Weights of a small GPT-style language model, trained from scratch on English Wikipedia: hashed n-gram embeddings, 4236 steps.
Each number is 128 + 24 x the weight over its row's rms, rounded and kept within 0 to 255. Layers, rows and columns count from 0. Numbers have three digits each. The size before them is the row's rms in percent of the matrix's.

# up: layer 2 MLP up, 1024x256, rms 0.0599, rows 554-606, columns 128-255
# down: layer 2 MLP down (transposed), 1024x256, rms 0.052, rows 554-605, columns 128-255
up554 088:111143104146103101136107112124112114161122041133139125108140168148097106144109098097124083127156190091149149135097101133122120136098131162140153141114103110171124154141089127138166139152087127127175094128149134104160078113086116063098100099122153201095132126156117115114107126172083153134135146109135147127116105115136128117150118117110135176131152132141098158151120118152130188135128
down554 090:140122148164121109134093119124152108131099106118103150141143152123119119143159120122099143162123118161156149116124141160133126112157108151137133125132102140134150131128094161109112138137114096149130128187128135138133145149065127139112140083135155145106130177071142147122107145132132112138195144104137130187162093130106148155153128079120118167119163101148111152109061133184101149121171
up555 106:113108096142119161116151101166160125159098080130125140113108124087124150124114114096104153184102184130127105121133187106124153150113140087126127110127126134146081116143142133146120145109145168123116160098118130143155116114129122143130123137061131147118129157136025147102150137098135187135115123127139139122135122108152163116128111102116157104094128120140100117135146101122169150124130
down555 103:083101095135142113125096156115159115140142152125099133105143132099129069086129113063082118155103150177132158080129097107153147167103086144149099109148113136117081116127110126095105146118157148118129142102130114174135136130105140164129101104077134144115138117122105151122134102105159165119122092135154123150108118121145107146095105125117173100114148158084137149109174126153137120099139
up556 107:119142131137141110116158096120098145131127126108113112144097115119107208138100103086114180126163142156171105154083169118145092136126152125140158131146120163120112126128107112107140180149149163130119119121133155099112128096154095131140176126085116093118137125129138180091123151136150151121177093207136126102178119131119117109081119128111149076084092130129127184137111138100119126146092
down556 108:124117159140121152104186132083051117130130128151119119163112126114113144123116160122097116126123120147131155165141099119152134098086134135128133125143179170120151125130121128077125120179145135160113142132176137127136163064121113133133157168143106090096131157114118159074118142138136144142124122174141122132144105159136133117133129095111099123105115114119142160137144116123122127153132
up557 088:135112141107125121148140149180131120144076134121116132139138114101127131139166154133164104129123084113131148121148114119154165120124150119119169141099094147118114119132122165160135145109095155129146097100118134144178099102089137187142159161150124103152142100115158157159150122143121110138061170125129133127109111118129111135104138111132139116140103091138122145108155091136121161146129
down557 087:101152146140148105108140104146100143095105167121149123095119136114140158132164133115162102112138174104112125134149145101121123135128119138100181084127111135082154131087133147155116159142088120111082152121103185103144116161095124120144163126182136158120099137097155074173077160156170172151082140140103125150141127119134134129092079133121116135116094126106138105138104147108111116129123
up558 095:141147112134099128158115101103134128134096095145148105100119136096140106135129131089153110141173141125155146144116138123133146172169179119106163138116107109145150108162132112136149117098158122140148107124113103118112108117061154181093117146141170127133134074138131165084128153148130146097135155092121123114139088089131105099115119154169117188119136122141134147113135121101170156141125
down558 093:128168132145158124125107129132177134157089072127118125074168145116118138139116144112126126111173145120168125099124110115154122116149107128085102145137103103138135128135135154175158094138133103138119104122099099149142110099132088134101155099122120132127129111132101157109144112142147125115136155163103098060124116130103137152130125142165142144147115118135133183103122057106127148141120
up559 104:151138109121110127114172116143111132141123140109125164130104069125099155145099148112127130140144166090149127094150171155149127141127138090126139168144116080164141112129142108171117167122123125125139156148142068107127143156088104135077116117148148173104184133159133111117100141096166153095109101146099139152088143132127132130136136104146165173105146116143113145114134129133148119099147
down559 105:144147100104116146113150112163105151122141151118140146113114103166134122137114139129157152149107132101095116108134125151133121133134117113158090122100117178106133090086143109139144146173174114105150108127139141098147114142111116077124126126128140157089165115104098058163115148105086141090143087127127148186104152113165099160145118125143140120114132093111116107139159146111095124094151
up560 112:126146156122172170103150149101153138135153113124129101165116141109120142129143146095135154133135138138158142140079130147121160123105144137106138138154089177110154164144176111127138107118080139117124148120179088118136081102138121160077112162160144139130193143153176188098161122113126124120091148140128124121133095155122122156126130103139128091134118123169117127129145146184113163170135
down560 111:114179158125120150139157138097151111146155106124125081127127171109101124152151162129134157075142142155151126143102137128136175126145083167143130125143158165125124106121144122118132163119051110117127092124140125125105106195113118154127118095144140126115164093123134117161119118116154133139117129134078128125160123148127118107168119120126140155130123152120140130120138124190090119163126
up561 071:078169086130111100153119128144113163146107117071155168165106128162132154151128148123136096156148136124122076133180122104149128128117118138130159134083164190137142138124159100155154136145125129143145107167095139109171122121143137158135140166109105110109118114116082121134133130107134093118157165151108138124105095103127121119154179091164130128105099071111113119128168135140143186128122
down561 064:114193122150109123163093137119148184147138100142142143098108149088136129075092117159148101107130153127132074161125105134117150097138056160152143126108152129131122146149128139175097171147121119138117106123112132150172133134143114138149168153118101107160141141191139127149161146146127178130121128082097147135127138073123108132147125109151135134143148108149140129154111152126103138122119
up562 096:137122103159120111107153111130112193098136137152130092107081129141116136114154107100113146134184112127157097116119157119134145109135154135149157166139100156156118145094080115109106136107156133162116103106107157114116113133128133159086096128070112126111169115173110159098129165156133156129150110127177144145137127131095118091141158197110169121140149128141080121138142107119141139114186
down562 097:167134098166120153124149130118113174110150137137155164111131142099130124122114105117128132129126113130110100109133130113099162133108057144172086176150144117146156153127140125116133094114173116136125089136127116168127126114156132120067125148131117099110201162140141177112102159121126126113117113130145135196113161116103102132102158136144176138085150092153129130151136103105138114117211
up563 087:127106116112127127153115100127120158092095121108135157139111127148098125103125081140134130143165151150108126124091114133105138100152121111087140111136121169147113162128133141137175135075104155124146143175124117131149118112188131123159132134080133129126143135142136118132098077124084112134159169148154117128141118118122113102168116124153101106150128073116118110131135108168148171135152
down563 085:134109129111109167124106105143155147138117108141109118140127057085095155135146161126143088100094115110123128085115122147115129124134135123130150127124127152124096111137094127157105073114127114105130127109168135156145115091127139105094141113130160145121139166141134162145112140098150132149097119112084123163128137143136109108118100111120127121110139149105160131102131164102105125114114
up564 104:127103093132139115126117098159097133106150091127113150111146064111118146148152156156147114130138110145147117127158096110138102125126144123138127157110124179089121101162167061152128136129103143159114156117175095079108136052126110145107136177163100168150124137153106206081127122124089146159130144100106122091103121139125159126147118105173154110157075122135117105129133108125117108109127
down564 104:167081109139140101093128103117118151114131096120161117112146154135129124125109107177134153112139184114102123134148137124153116126122084130131138129063081207133149125137088079132107093151094131122114076096104169113181118113122126156128111156141093151114135120149121113068126129106108130128089126171142116104125087168130146138145117116153146143130131143141114112131141137141149093096147
up565 087:144095106107092141135151109121110095128142122119115110170151101112171082153108104111137045143114119128125145131124153127131148126081172118141145130073138103114116121160134114124158134119132107107163120157130149127118123100109152146150127101113120104173160109170116167107159151103123125148093173118142170145163109107128112100126128165126119132126119106127118143148121106095107186121104
down565 089:210142147148122149124131164122131145121144169143120108099135165125127183130159147135157159118099108155089131124152135128146074129114099114127141122140138121109103101077107130161077173136144174121130108128136127121096152153155106127117096137103155100092121163130127110146148127136103129122097121068150118121144132149134072134149104148115172101121057137163167098111058151113135085152115
up566 112:146100157111160103128104151125104105170125119095125093131107091182144110142123131096120151148104118182161107142119101115112132157108181124157136124136068130135157110148108144090186151096117144131128140156149155142108179114144151104152118103098133148122114130191141165100150139120128103138148120154127125137137127135169168145109163109131118122104155156128096168141132099140154091133102
down566 107:163113167117118090133140111089121150140127113136149115114106131144146094164144135181091134125091128124120128143164146127133119128119093146125108154104104149133120145146126122092132106130121162105106084131128160141099137131124145075161069106145153132065090178138103132134176121094089092126155105114134134125187141127151145185132110086114108154103143133085144141164119109118178098096112
up567 113:118143084157138141150122145122137151158087135080149133133112160111130136125122134097159116131170102081106114147112125158134119141130165091110135086100088129105122140142120124124166167136147118135098135126166077101130122134164171102124105112073113144126142133143113121142132105130064138121129140135166141110130129143114135136130121138142117151108146145179117153126127146131158157145091
down567 113:135116120158112113114107198131137127142144149102114133144112091106146149152141180113120187120134101133096122115134119136140143094149056130126075082136131124146131122089167143130160148148140108136076106105178097119123132172147132127137087111116099121146131127091099134181120101126104125117128124129142122131119126159126127117115134137129058111124147170189128148130166119126164146136155
up568 108:134156075153146116143133165107116150127109143145128154120092089170124149127110143117123131141151149117154098160120120130115091135151146143133141147138092111113149166114088134152142100130121101134124138121132104091146161135134161119084132107076155108124154146135137114130099115136141120128158123105117134171084124104125159106152092149129136120161145121138127136175146134165117109104108
down568 106:166171113136129124162127177119128123133078145163112140148101108115128167113155142142115143159114116132098122149135068144127137136155124161109095168123097179103133111099124114123141104169111132132129095159107110121140171159112131115102121152126132108091144125094147159159109133121128117123121064120151134170107153099157125122118129145112099133169154101136129121181115129134117111141119
up569 099:139126109150094125101124070177093127124134127119141136119080098104134108108130111139119136134176151106126121146108143125134143112137149108130149123115095163143132149118153159119148131100127148112143134128128128123148122113170143156135097160151138146105107126154142126118129108109135126103121131170146123162148098106121126097100090129134124156109076122139104146150121141145126150116123
down569 104:140131095115120106177068142129141107128123144107137140140133100133135101117110127092160116148178128140152121136091094135135117111126115125102148109139143131143092125118108120115153122116079116114080162138157123131112120118144107133134137174195101139109166139122124095134122110117119112135120104131103130138171091124110202124115144100133084126143144127082184110141122166109165120115159
up570 084:124098133096143180116136147152084147113149113114112126159121088154151099152106136137107090128111106107138109114122164069149112135097180117117162132134187145129142127135140147119145123127163116176130153112123132116107102109115133160113157164126095119148132163115115130079127145095144146111114120157095156165090118118125176121142198155128117109132139104168090132141104094127120164145116
down570 079:156070165122151120128113133124109118115125167116106121109152150163145101170132117150064144110093152187120110124118146129145094145131134128100166106117133108125137097122135153113121149114101143128100126193155124081134128118088124141144133135142163135115127101145103109128074130118123139110140124090096140166146133146122167150108156124085114128088155097148111081147105123107126096088125
up571 104:105151169120150109127152102099146131106140156125139143140162128150116172144113116139149130166114104113123151124096138131138109127137153155140141144063118144120130109133123111139146104095134155137139136131122168149122113102069150178095101142112131150143129154130052127141091123147147147119147167155115151111115118118099106114090128181111105133141130130162106121125121075123127120142082
down571 103:123123131142125086153102094097174124137092135094135136074139117151130151134127141145136168126091096132088143154087140118129114119147095118140140166131108100057145108133109146137153123109174140158101120149111116136111141140125077154140145155141162141078117154134117086142125107123090143120145162170171143126146149154127140115127129131136125101152140113099149121119097116118142135151091
up572 098:091151089150137145149093112143043149150143092130114105131130101113099137134142134117113137202192156137152143187125158104124124128151140136088116134143171123082152130104162123169154144090133133127147148095117124153142125095126141109133137140077115141125145111151095128109153102120122141167123116110160122121161114097132169118121096094159151106157129105086121153144099124155093192118128
down572 100:140116110108160134190128100166133122150146109172088138090133118099119135126126152104107133123149114121107178109145120130138083135134109180111096106113113160093129106100140129097157114151151128102142115141156125146116142095111137120152099146106190146142171155122106120112117118125145091129117110117132134141164155159096122131136142063164114148127150078159161083124135141100129167140187
up573 105:122127138122154154158145128152139155091125097144113099085117102139108134116114139152106119114161113119141090162119146103161097124150156126139125177133136128105116162141059121137106085119131124142152125161136109078125071096164138115112116111067112124095098065139150125120125149092135142119139132119139099133130145110138131103136096109134107084170092129150086159123167102167120117118116
down573 106:137121097109142144148171148141105145132144132109122104098149120153113121090124129140109124100167100130129157127136132138144104123135154149117089154145122112080121180113126090136098098146128147130142109180113131084132107096160092127101095150136121123069143102122145109123147125144153121106158120100133101165108133144101138129142118122101126136138145149129114181123130156176087116174149
up574 096:118119134099123139142160163159126165159135135092134129117122137121116153141116123155163106123155116121081156119115136132106102133118192106133150198096119090091149122101091137128174109113156114136128163092168141144138106104120128146086131121118148104139167112113084180169173101125131134142126136143148128108122134121131112085157158174151129116160109128136088145147149141114122145130163
down574 103:139121126146113129148090151167141185126136108153127111145160114104137117120130156119132092109168131166140130117136096145116149107116115139181156107119096138096125146129115153157135122074154100114114116124109145139110154160101102174134099103187127098118145150072151124136149127160131111131118116182097114127132149138126168104142143128157107143154099111148174131173081132149153112187172
up575 103:123142102096130137109129101129143138145146146125127134159140139106145118142133118134175144158124134104156145158111092098105120140140156133127151109174148150129098106116146154110134134082145127130169124037088132112105129126106110175109122185149116108146158097102140117119125125121124181104114148128112147141140128098140092178099170133139127099154100151150139181169139115112116170131091
down575 099:100113096135087152141112105126159073144153114090133148152141113095143102105152121120136134192110106129111137160133165105118109119148107139111129119123138151173088104124092157098155118128143110134108084130121122130134156112107119139115155136161129148094151076129076129182111135104138130121138126140103140149199120160122143166145157106112134099117144150073183166175110140147110120162131
up576 105:111137081167144102124146142187114113112115114118143141155109117134124155131099107133125132117135110087144145154126152131129157141161143131152173108140151139122152125154129092150140133117124119141163150084072164127117122149101127161102125102093103137098194146130131119109156153146141127126120126124108138086091122110125176113112142148125138099128136137116099170146106102100125144128100
down576 106:157123088135100122118114101134123128113108162102124094120178119124130076117133128171123140106125119124140191135069143129136142154104081161132178093134146084141167132166127148149120123138106089106148101139095153188151147110109124119119117137149142113097143147103163147188153132120130096135108142117118139162121161123127110163166154121112124167141151142108151111135084130126211104118152
up577 108:114134127117143134117153120128139169115170171140099132155114124162100161136094129135145085139160104118192107127116188127102115112103168124129125136159140127143110138134083151174146123105125136118148122147100155167129144131109161164101074082121113132139118123137151105153101135137137124120128096101099112140086149129124125161087132156152128118106146118151138137141126163152124117142070
down577 107:127145104124131093118134146095174162122132171162095128185145090160145131137118112164125107161142085095158126087118130089155130120122127149134118128090146120167158152161094153142105128161139122110107137156120139144130148098092119142147104096118095119110144173110117188139125128095145099111167093118144107112145159109091137118131137155148165074067097109108124119130112120145118085121105
up578 095:137141118149117089109125127124098207121109097121152153157114135186112105154142115119118109161124131092114180169103108130144126140117178127158137139068109115123152107107091119109165119133137153127108133123106151071129118123082145117116160123129170115145106112122118111131117099132119171095152167075091133143148118120121162126157093183177118133143127122120106116156092092133144107139132
down578 090:102107109128148101146106142112156106109110170130116171091109140114109152124111144128109156102135074111153152117132121145112119105152060117121117117128151124086134130138135153145148113123125118152114106128150182118125135141182140142144154083164131119091140148107105159100122108135157093131187128141137141090082122143112138143139136110134062156156133146131187141101148116129131065146172
up579 105:107068138143122112100135123097139173137131180100143121133098135092149141127087155133126130138145100126077156103140149126147122118107137119157144138134130114171115167156138158159133104107102128153116142148135156131110118143167163133139122097120115161129122120124084136096164106142145137111141130126172138129139119118133152124168124166128069103095149131110132125100158124132109097095116
down579 099:135142154155153111132115117150147157182129119115117137156169100132130141133162133138113142156079106122134127117160133152116094111113140120089144099137094135142167115131134174119136162155181107144107120108111157119142143148117132120145164114128080135120160139153138173146180152134145110111152103164135140116153094125126117108118158087125185099114119112095126126139113151108101120114158
up580 102:135120154072116125128102144106131125145136139116127135135136109100135113122100095080167118136147128110109137148156116141141108134121129133086111111118110117127108087155128146103127139131114144118175136124139156128111113138151143135141172156125083120143186060136144105136155132117130130110084119108159117178078140117119074090104139128167104126151090114119164135152159072107137114154170
down580 104:128096165123131124138143097105124117129126116142120114088096094125119118123132150108107146123162148152123137134150118158116116085111082167075129132136120129079142160142140174148136130129115131086067190158171127111126137123124137072176121167139143137103145143153128117130118121121086125128149113119134140143110160120128156123087126107102137140090105149136125117113131156158112096126089
up581 101:143099125127136149113141116144096137159152142074121156128121102128131135105133141092153128140120074088116136110147126138114116122152164091130146126131132079072122105130098081141123155110139141116127125125142123132159125121136145150169069130168117136125143159127166101119075116110160149124094123122146151134105104138135124135118149149122136166109117120165107170130129094104136131148108
down581 099:095128136154088130084126109127109117122120139105099138055143165185140162097099097146108127114108105119131116124171133132097119093150134083135122112156133104101170114154127146143081128154138139149130134158052147133154121133127126156166095169132109088132125145123124123144086154123195129141127096145126137147117094163126085134133146114097184137091120143145117135158102126127120158145156
up582 094:105094193109126126093124120109109138127156106138133109136136128128110116152100120121144158093136127095140148146150147114102118128144128095122148156156162111113107125148078124159110135126111106147142143129128118122131146127063113155178115107083104135108140142135139118134170131111115124148150087071144132093109095110121080134116117161132117125121127158126140156152139058117134101094110
down582 096:118093095140128136087146122106105159134120161167138120137137134138124103141114122126163105146142118122099131134172138140122126119105165084133075146136111149155077110122103099157107136148137140088157124115153137108099133112145111165139118102141171123122143094109137106103088129143108105112148133067122121133104124140136158114141113133114134132084159159170139141148117156128132168120093
up583 069:126122135130094132147157160137137173122136108079169141145096110174134136129139133111141127123151130124112126112131121085187137166124117109125128132157114123106111116136105097155149121120104141123124125096139130128098109146108145138097116130105116104125128123085111095107151122145107162118081137076135152131140057109138079144132118166162157115130118110107118130092143134140148139138122
down583 075:131153135125143118175128090169170170105147142091124109136108120088167134117119121137136103103114156151164098137089136146082111154125163137150100130113132168110126127137136163080143149104106080137150141130151150120139120105145109158101102158122135167100142178151065148106110102152182131134089124146101093158133147130153130163147108142125118155133092117130122138142095140126099116118162
up584 093:150091138101109114120123089126129133110137114117173104126150127144107105125112166103162094145148157101117130153132119103112130143153129154138143162104134115144086102172127106136192129120077118131109140140120152147168135082109119169117145157137116105147130097173148124138128113135105175111127136137104111133079132136112126114173096148151113118123147144102119092110114118119116155144132
down584 092:105128105142139094158147092117152146155117115082132129095088122149138166146110129072111144075133070113105138111202157145148089134146115107124099131144145116161155162124132094142178155120113176171127099157107142119098119099137150126123172117099138144101101137180116132075141174110108080099150135147145116108144141125103115115130114111132146082124135144155165138112100137092137105154132
up585 092:150078188070109124089112101152133160156099140126134090107109144121133138118131107129138136083125164120113156113169088105112123126135149164112136089147116122158136140105114138118122153105111125117124174103137141090161112141095149160115153128156135111101117109153117098125118110150121138118092104154141128128070114131107134116132106180146109125149095114159113119119119072122112093076115
down585 092:168116136096138146104123138128101133149117132119141151102137132145124174127123112097141125100139103138125151112146126140125137117105116143121159065161173137136126091103152154126116108157092095127115130109160148110145123141099103130146143135170139123118147132108162100151134146134153139123073145110087149136139133130133143144134129106107101171148112100088130113144096157135182167131121
up586 095:148139166088120095154124131147134133113149112065109120130076146098103125128128080129109151156137123097143133109077128131113127130091098115146142127128165160162134130126113105155166131122124177168124116145138164137095133112121107184111142123069118126099138107155097174063129101129117180112141136146155138127161121119138155129143144180149186114168117149096110143103123104102140153102167
down586 097:104110117168123139135094137120152080141156135118105155130083121090120164104128140113128126124120055125111131089115126141125119153095082148132000058145141132135127089150142140180131123151145137134111120125116141131116148158158109117153153099152108109098125146136153129110131149099127123126105120117126116139105134133120097124145148126141131073123125135089151117145196118109132105131128
up587 106:132175123076088099133134108113102135132155164108139131105127128113094105156149145103103154164172142100087142130075118131104099137114162107162120142138100120146055138093107113125146150107103162134122182121126142152125120110142141159096151123167097120145114131166148123123131088137131152114140119149149127159145134151143101114124155168107190125128102130119080126120128143111192181133143
down587 110:114157150107085132087105129125140099170165158142159163108157154118125104148149123126135133126152121134089138143094109145090114098094082127137058120130137118116104164107154123144118107126125123118078112134158120206124146123136081103125151127184107151119140126139147092128160086123111110143106098144098118174148198138152078107143087112113151135158093136146142129119164144117136121145119
up588 095:163112137088038079139137135132090119137119170115132150127111052137139140132111086108115137138092154113121159141102145134124124153106157114090168125106124109136137130097123127113146115146101151138134094099147116121105126117104133138089169104137125121130165138147151170122120150108162124161085163100100161144127125121126184144147147151124150129105095155098096121138108113140156131119103
down588 098:150066136143110149107136071109097137134093131117127113092138113104118114090126148161121136153122141131150139142187092133109126121112128137101146134158101184122152138131119134142154124188152127126137130147101108175112141141112104108134156121118129146117114151061083111105141090126138106109144145144159113144141157109122085146136111113104127132133118147066167109071120135121166078092113
up589 128:140132172118115175110123106108109094154055102098168142106128103142118106135110122129088132162160156132144143102101139118125167151167172120147146182144094124128136131113101109130160126091102104165121121145126097107112092124142144119143056132111152176098122081139131114085149145168150150132144101136116148153136093115118160108115149089156114153137102108146078109104109112120102166090102
down589 122:144132171130124180128101133111098132171111144104150137122142117124111083128158161163083185099119103126109141146138134120129134104129096137173098113128099155101122120110147179095125128144136107114093119133124115146089119151127138095150084165158164115120123110097152113180160122128089078116111087079163129161134139104138109146074154089120134139098096122110135110099102116111125133131127
up590 098:150111099105098138154157100116147133089138089119119116170150094171102083126129135139131148149119139119123135168150138123134107167141158163140150146133142138137138126130116099145159120050130114146123085090160147112143113106143170145101132121167181102155116109166140106159110165111162120127146148131129144081150138143107101113140097164130111147112134135192146120108146104178108148144101
down590 099:114097101140131135082138154118121153133142121117108135133125069104101133094123123115132124157134145105116159134159127106127101149134134185112086168135176111133138121115115118143143125100123122163100124114114170125131125095167165128163139130128172092135142116141183127135108130121102111144154100123115109103154163143095104116166120136151121137115151160161187131111179083134145126133097
up591 105:141131154143095178125164132142159117192119122122117131170186102152156143127107076168168121127147104091112162155128158126123106110168146108128136144117151109086137096132128127158138117097154136124140117124094124137111099105065106113078102131128138154122144138131118128110129133082156125123122124133134135121144125113127103084104125110136157143143121133112148125119127077106112128139126
down591 110:144090162145114134092124149138165101142152139129141101115162119088113143121119115153169065110145112123108189122158140121114147104124109106131078125104141087123137089113140156123142130120145116086121149110112164127105143081115133118144107133156159160063161158077130097146168124105139113146116110134126129148121135110119065121136105085127103123138092147128181139134129092116162115171127
up592 111:098093131141157138162098113142128114085135135129148081171084085131115131137125133123148140150112112086123114126130170129174109161099157124141138145131116137114135170160134147143120170082124107170142152135115135117124154126126161134160172142125110162123148066160110158100088140117104144135126118051149136147092099107131144155074118140128086124145133134150150135086137148116150111147110
down592 114:077103121102145136143133121100093114160162136127120131142139143124154101119146167131110124104099200163131128122131145127145122164127115099143149141103168123121133124090151147078101171154148101149112156120091142080173163103104123132141153129165149141110108111114127159101133103147126135127135120084097171113134106130128138118104135147094121111062149203125130167096098148097099129114130
up593 090:171130121128137141146094102128121082145132088129140125167132141106126125144100149112111082088136086151133181153108081101145138122146166125105142150095101084123129130141130090117140126146139101118101215086109114096178105147138119124131132130122153099128109148158105123143131107152126139122139142132110127142101138146132160102133111159128124168169095152136076140178149115137112146106122
down593 090:131115108160125140136118135121126136133119169125130150087094139137134124119099153089136150070128139141091159132115152157118104095139103092101159089152142134114119077115163142125142182147139115157103167100163151129071117090170094149159128137145144115134137102107150107112133140136094115124114080084121133137097132110132136117079155163125150101124103124139166128136131135101139189159145
up594 107:103117147104146109110173109109152103136118142156147123146112172108121144120079102117153144174115117119134172128130117125110115130129174143180128126141110094170082149141125137127125124094137089139156170170116127121167157124110121169158110106119161099177097131149148150102135126126134117151125134120164117138106126112157147134129152150149143163115118128133126089127079114125091166088092
down594 111:109144140128150101119128125084164100134130157151128124120129183119118167129125148110132159154147113108137146149128132146100118126147111134208070132133138085149086114127132169118164110109145137113112142188127139162109157169149144133093133082139120109174131121185171149120125117130120106136127097108152114168130136113136110160119117095138116174129128143124199114102144127128101145142143
up595 093:155121086098117097131155131135146141103092081120113102130099088138121102128135133080154118157164155166138129104093143130101110140117126155132174136111132145118094124148110133158151154119103124113171100128121139082123100114168181117144120160109135141127115138129107112100161110077174124123122145109175142099168109115130084090119163148147119130161101101130149123111130138148092191104142
down595 095:125099121164125101112110137120130131136132155103132103092140118139110095120141155114147130095128119125093145117086152111110147161090127165130134152136114082096126078122107142126146136104165128114122100142113108129163148116092103119140129115155147129137181146157183107110122141133140134126091151086112118164150131116128081109183160100136135114125120155077163107139061141111150097114078
up596 096:103127085122131099067095152111127121160074135129134135096127110135113128147154093121146124113130139114146130136106135119125101121127117129123163127095180125168108164123096181122138134134082162150117130172102147087128083073124193135096125145093121108114138118117137163104122139076130172160126142112163143122128145130116128103117126106117112106145089148126115152123135120104131141079109
down596 095:129160118113138134134136121100103135144155132144120128159126125113105162113106141137141114109098141153112129105117103125141102146133108109122121086122088108156065097127140120143117168142160080085118089147112105104221098086088125122088101139125140115131155125121135163089082114102124139151148136106121123132133131128124096139130094127134080124099116116101120111114129103161123188126113
up597 103:108155139141123128143129123124087166166108096113113142135132078124125123126149079132144110171129121098100097124102120132136123127077123143128116126147104123119134177148139126176133122098120180110183105118125148098103109115124140110126127173079096158132137120177110126093114127117128127129120126107103141131149118138150133117103109162124132123143131101145110128095132147074141119132110
down597 104:148112150159123144137106186104137144165111091116127125097157099093101107128124150138153114135137108170151117135144136140139143104136101180117061078145132095142098123135139132069158115097116119104107132135146121141092122108135099109185090116127093128131151140137163133144139128133128089130137108144079123087105131118128096144119137162133108144133163106105181131120139139094111090177092
up598 090:128135084110087160138115142116120127084146129114122135177112081145124122137120128116138123119189141135132135103114114115127120155133153125157131119116140118109067117169102107185209167102126110155174136138157141124106098110133134141127134132120124110149148157163134141097151128105121156144081099137114137141115107104130144098142126128172100106133085133103149113096141088090125134070100
down598 088:203132122109088134147163142120119114130135127130098065141154084122129123113124152176153107109131178155138157148121133108132112111111110119131137117125122066082109105167118215104134158128134144091101137165160157153116133145151142095154084144130162125103133162118119126132098129103136149112107147117157113165160115124135127076155090137096051118098131132059137100133081119113120115129131
up599 104:097138147137110128132098120123157100110143159147143130101113147147123148110117124118155098132094091149130118134138096143165177105131144110147127121160120138141111144149120133138105110126106093153119190149127118057140130087157150114142137152140133179174124155150126118148110153137156102143164149108130132149109131153136078105145158126131156170160132129185117138123095171139095098143107
down599 104:129111136142091118158107120137120092160099107118150134066119149114123154078119107150123116135157130101125157114088113163145117112103105121116049114158087123102129119176119160150128121125129163126113140095123139111123128117137105128152102143141117113122099125102197109196146146129125065136103093130104126100097158130137108125138168107150154123158137125122139145119088145119164086199162
up600 106:094185102157107090144111097145121124165105134098104158129138138152131127135142096126105111131129095141147091180147122144141151095109146120129124101136131131120120156161152118157129128144119108137145172117112123137115101119158130142108154107125191138163097120112127120134088129177132070132142132098163129127144112133152116112135107131122125109127165123135126099131107146151143126114120
down600 107:145152099133116119126136110116099126167058116107138081102105132151137163082133133157130130110132111151103089133126124136138128115116116107146086097156151107086103125127100153107118148157108119099103145153133118139124138142171149115130110132116169117138098115148146094137090105133103058137198107108164143124164129186140107140173129145093090135092148137106102128131091111138107082141102
up601 094:118162105102112094147152081147132147142097125097125156102091187155109114124143115177089134171126174111134081114118144144139140126142122107133144120104181096134127114136106138130175117104134091128117160162157125146089116116147129120138145129101112174074162175136095124163137144174147189107129142149141153087112140140127172120107149122128100127137120115171115174114176125117109114136119
down601 092:117145109102167109125132145142167102148119147170110106135128156126145138098131144106171124098106073117142142077122153113136089161093154124166082066160146124125116113139125116122120095110127105135156142141122144093143131154132137086108154130149074106099115127133154110113147144130154119102070095129108145101130148140144110141126143149123124134157149131138108162148201093122128120138135
up602 097:088125114116125115123094180128100174097138095111132080146099097127112131147137138102137124113135088104184132141149126087078108161125153157147126176137143137141167099139058082163133136094131139123150167138141105140148139153126125143109126100104119133138094098149114153127163140150154127132136102094138141152125102103134109136114129148131158131122146091115142146143104123098108144115148
down602 096:130078130110142129132119137114155117135135171144124111155119126127149187145126143074144106099124134098132116120157125147119122157119135126137049161178136125130167161150083108132125108123153116069142109104148120131173152096131103125115129119118123084143107120121142114137158119158144098115087089099146123240114119157117130117116101094116156094112118107151138096159087108125102125120115
up603 092:114087145120147123099109158119115109141155085117134151157096121109099120113147151122144130131136139145122122119136144122118123128135119119158183138137110131151117087093119110175124168137102122156148135143131108110103172133071150126119093123118135142137154059125126147098118145105143119138135115081101119142135139097122050100092119142128127149120147115112132154137150146146115127153127
down603 092:106179133119119132128127144128114132122127173150140152103194108122116117112131127132149125130134104131128166125151064101130091141136144130122143124152126111101107104124124088139122144101123140161129065146131144165127171127125070095183125146100136111108103143118116100128124118141116131127126147130145122150042160158118131099110114134136088098129091090081133087141088099153124090133121
up604 100:117173115123132098111128124135155131101105135146081113120128140139090107102131108082119115141152161104146132132156165130107137127129131115115130180138067118161132137140045134142137129112132113138187133129126135094152119127111166172126145121127155137135092124154086144168127125132071116137137112120100133123120137135123115130125115134105119156147171125137108110112173122116126140107138
down604 102:106177115157133130145113123154164113089121122160099104127130143108115190105193097112144121136108113117142110120138156134115131114133141152132100125174103074149099094122087117143101145120142118126173134125143112100170139123119126166149154146115132116102098183117116160205171142119079117124111114113131115117144146138131140140118112114129104130149161126158154106103155112118172123108110
up605 098:120150127145145138168125158157137147159148081145106132119089101104119144166127128124114100175145114114142130126150132128178084113100151141159118152124143123122128131112126138133118143102134162106150184138098128127085088130085088112126123141171121133113185127135143127086113105098135076116110126110182131145102137084128126110101146130121135116177107114119095168139134119164134083137104
down605 100:160124168156116154111097129128133129155128119138102153053152109115123115164151110120098098138117125128127148159133126139142111080146089136124033104132106158141112150148138146140120103109152125093093134119134097161119117125103117079143117135123129144105138091070119125162115104092097048148110114150118131151116168111153135143130147141096104082167118151086176099108103147134124081158117
up606 105:146099141097133135104160127149127129155075131132124126112144133127112149124146116139140150142139185141183169118093146128109122134099114147069127143099133149147160190149129116132129115120100139153119145164168153138192101146115143100141114144094131111116136115093108157105165118096115076130160130126148129133144107102123138127159199125117158132138107128087123113153113169148141125101136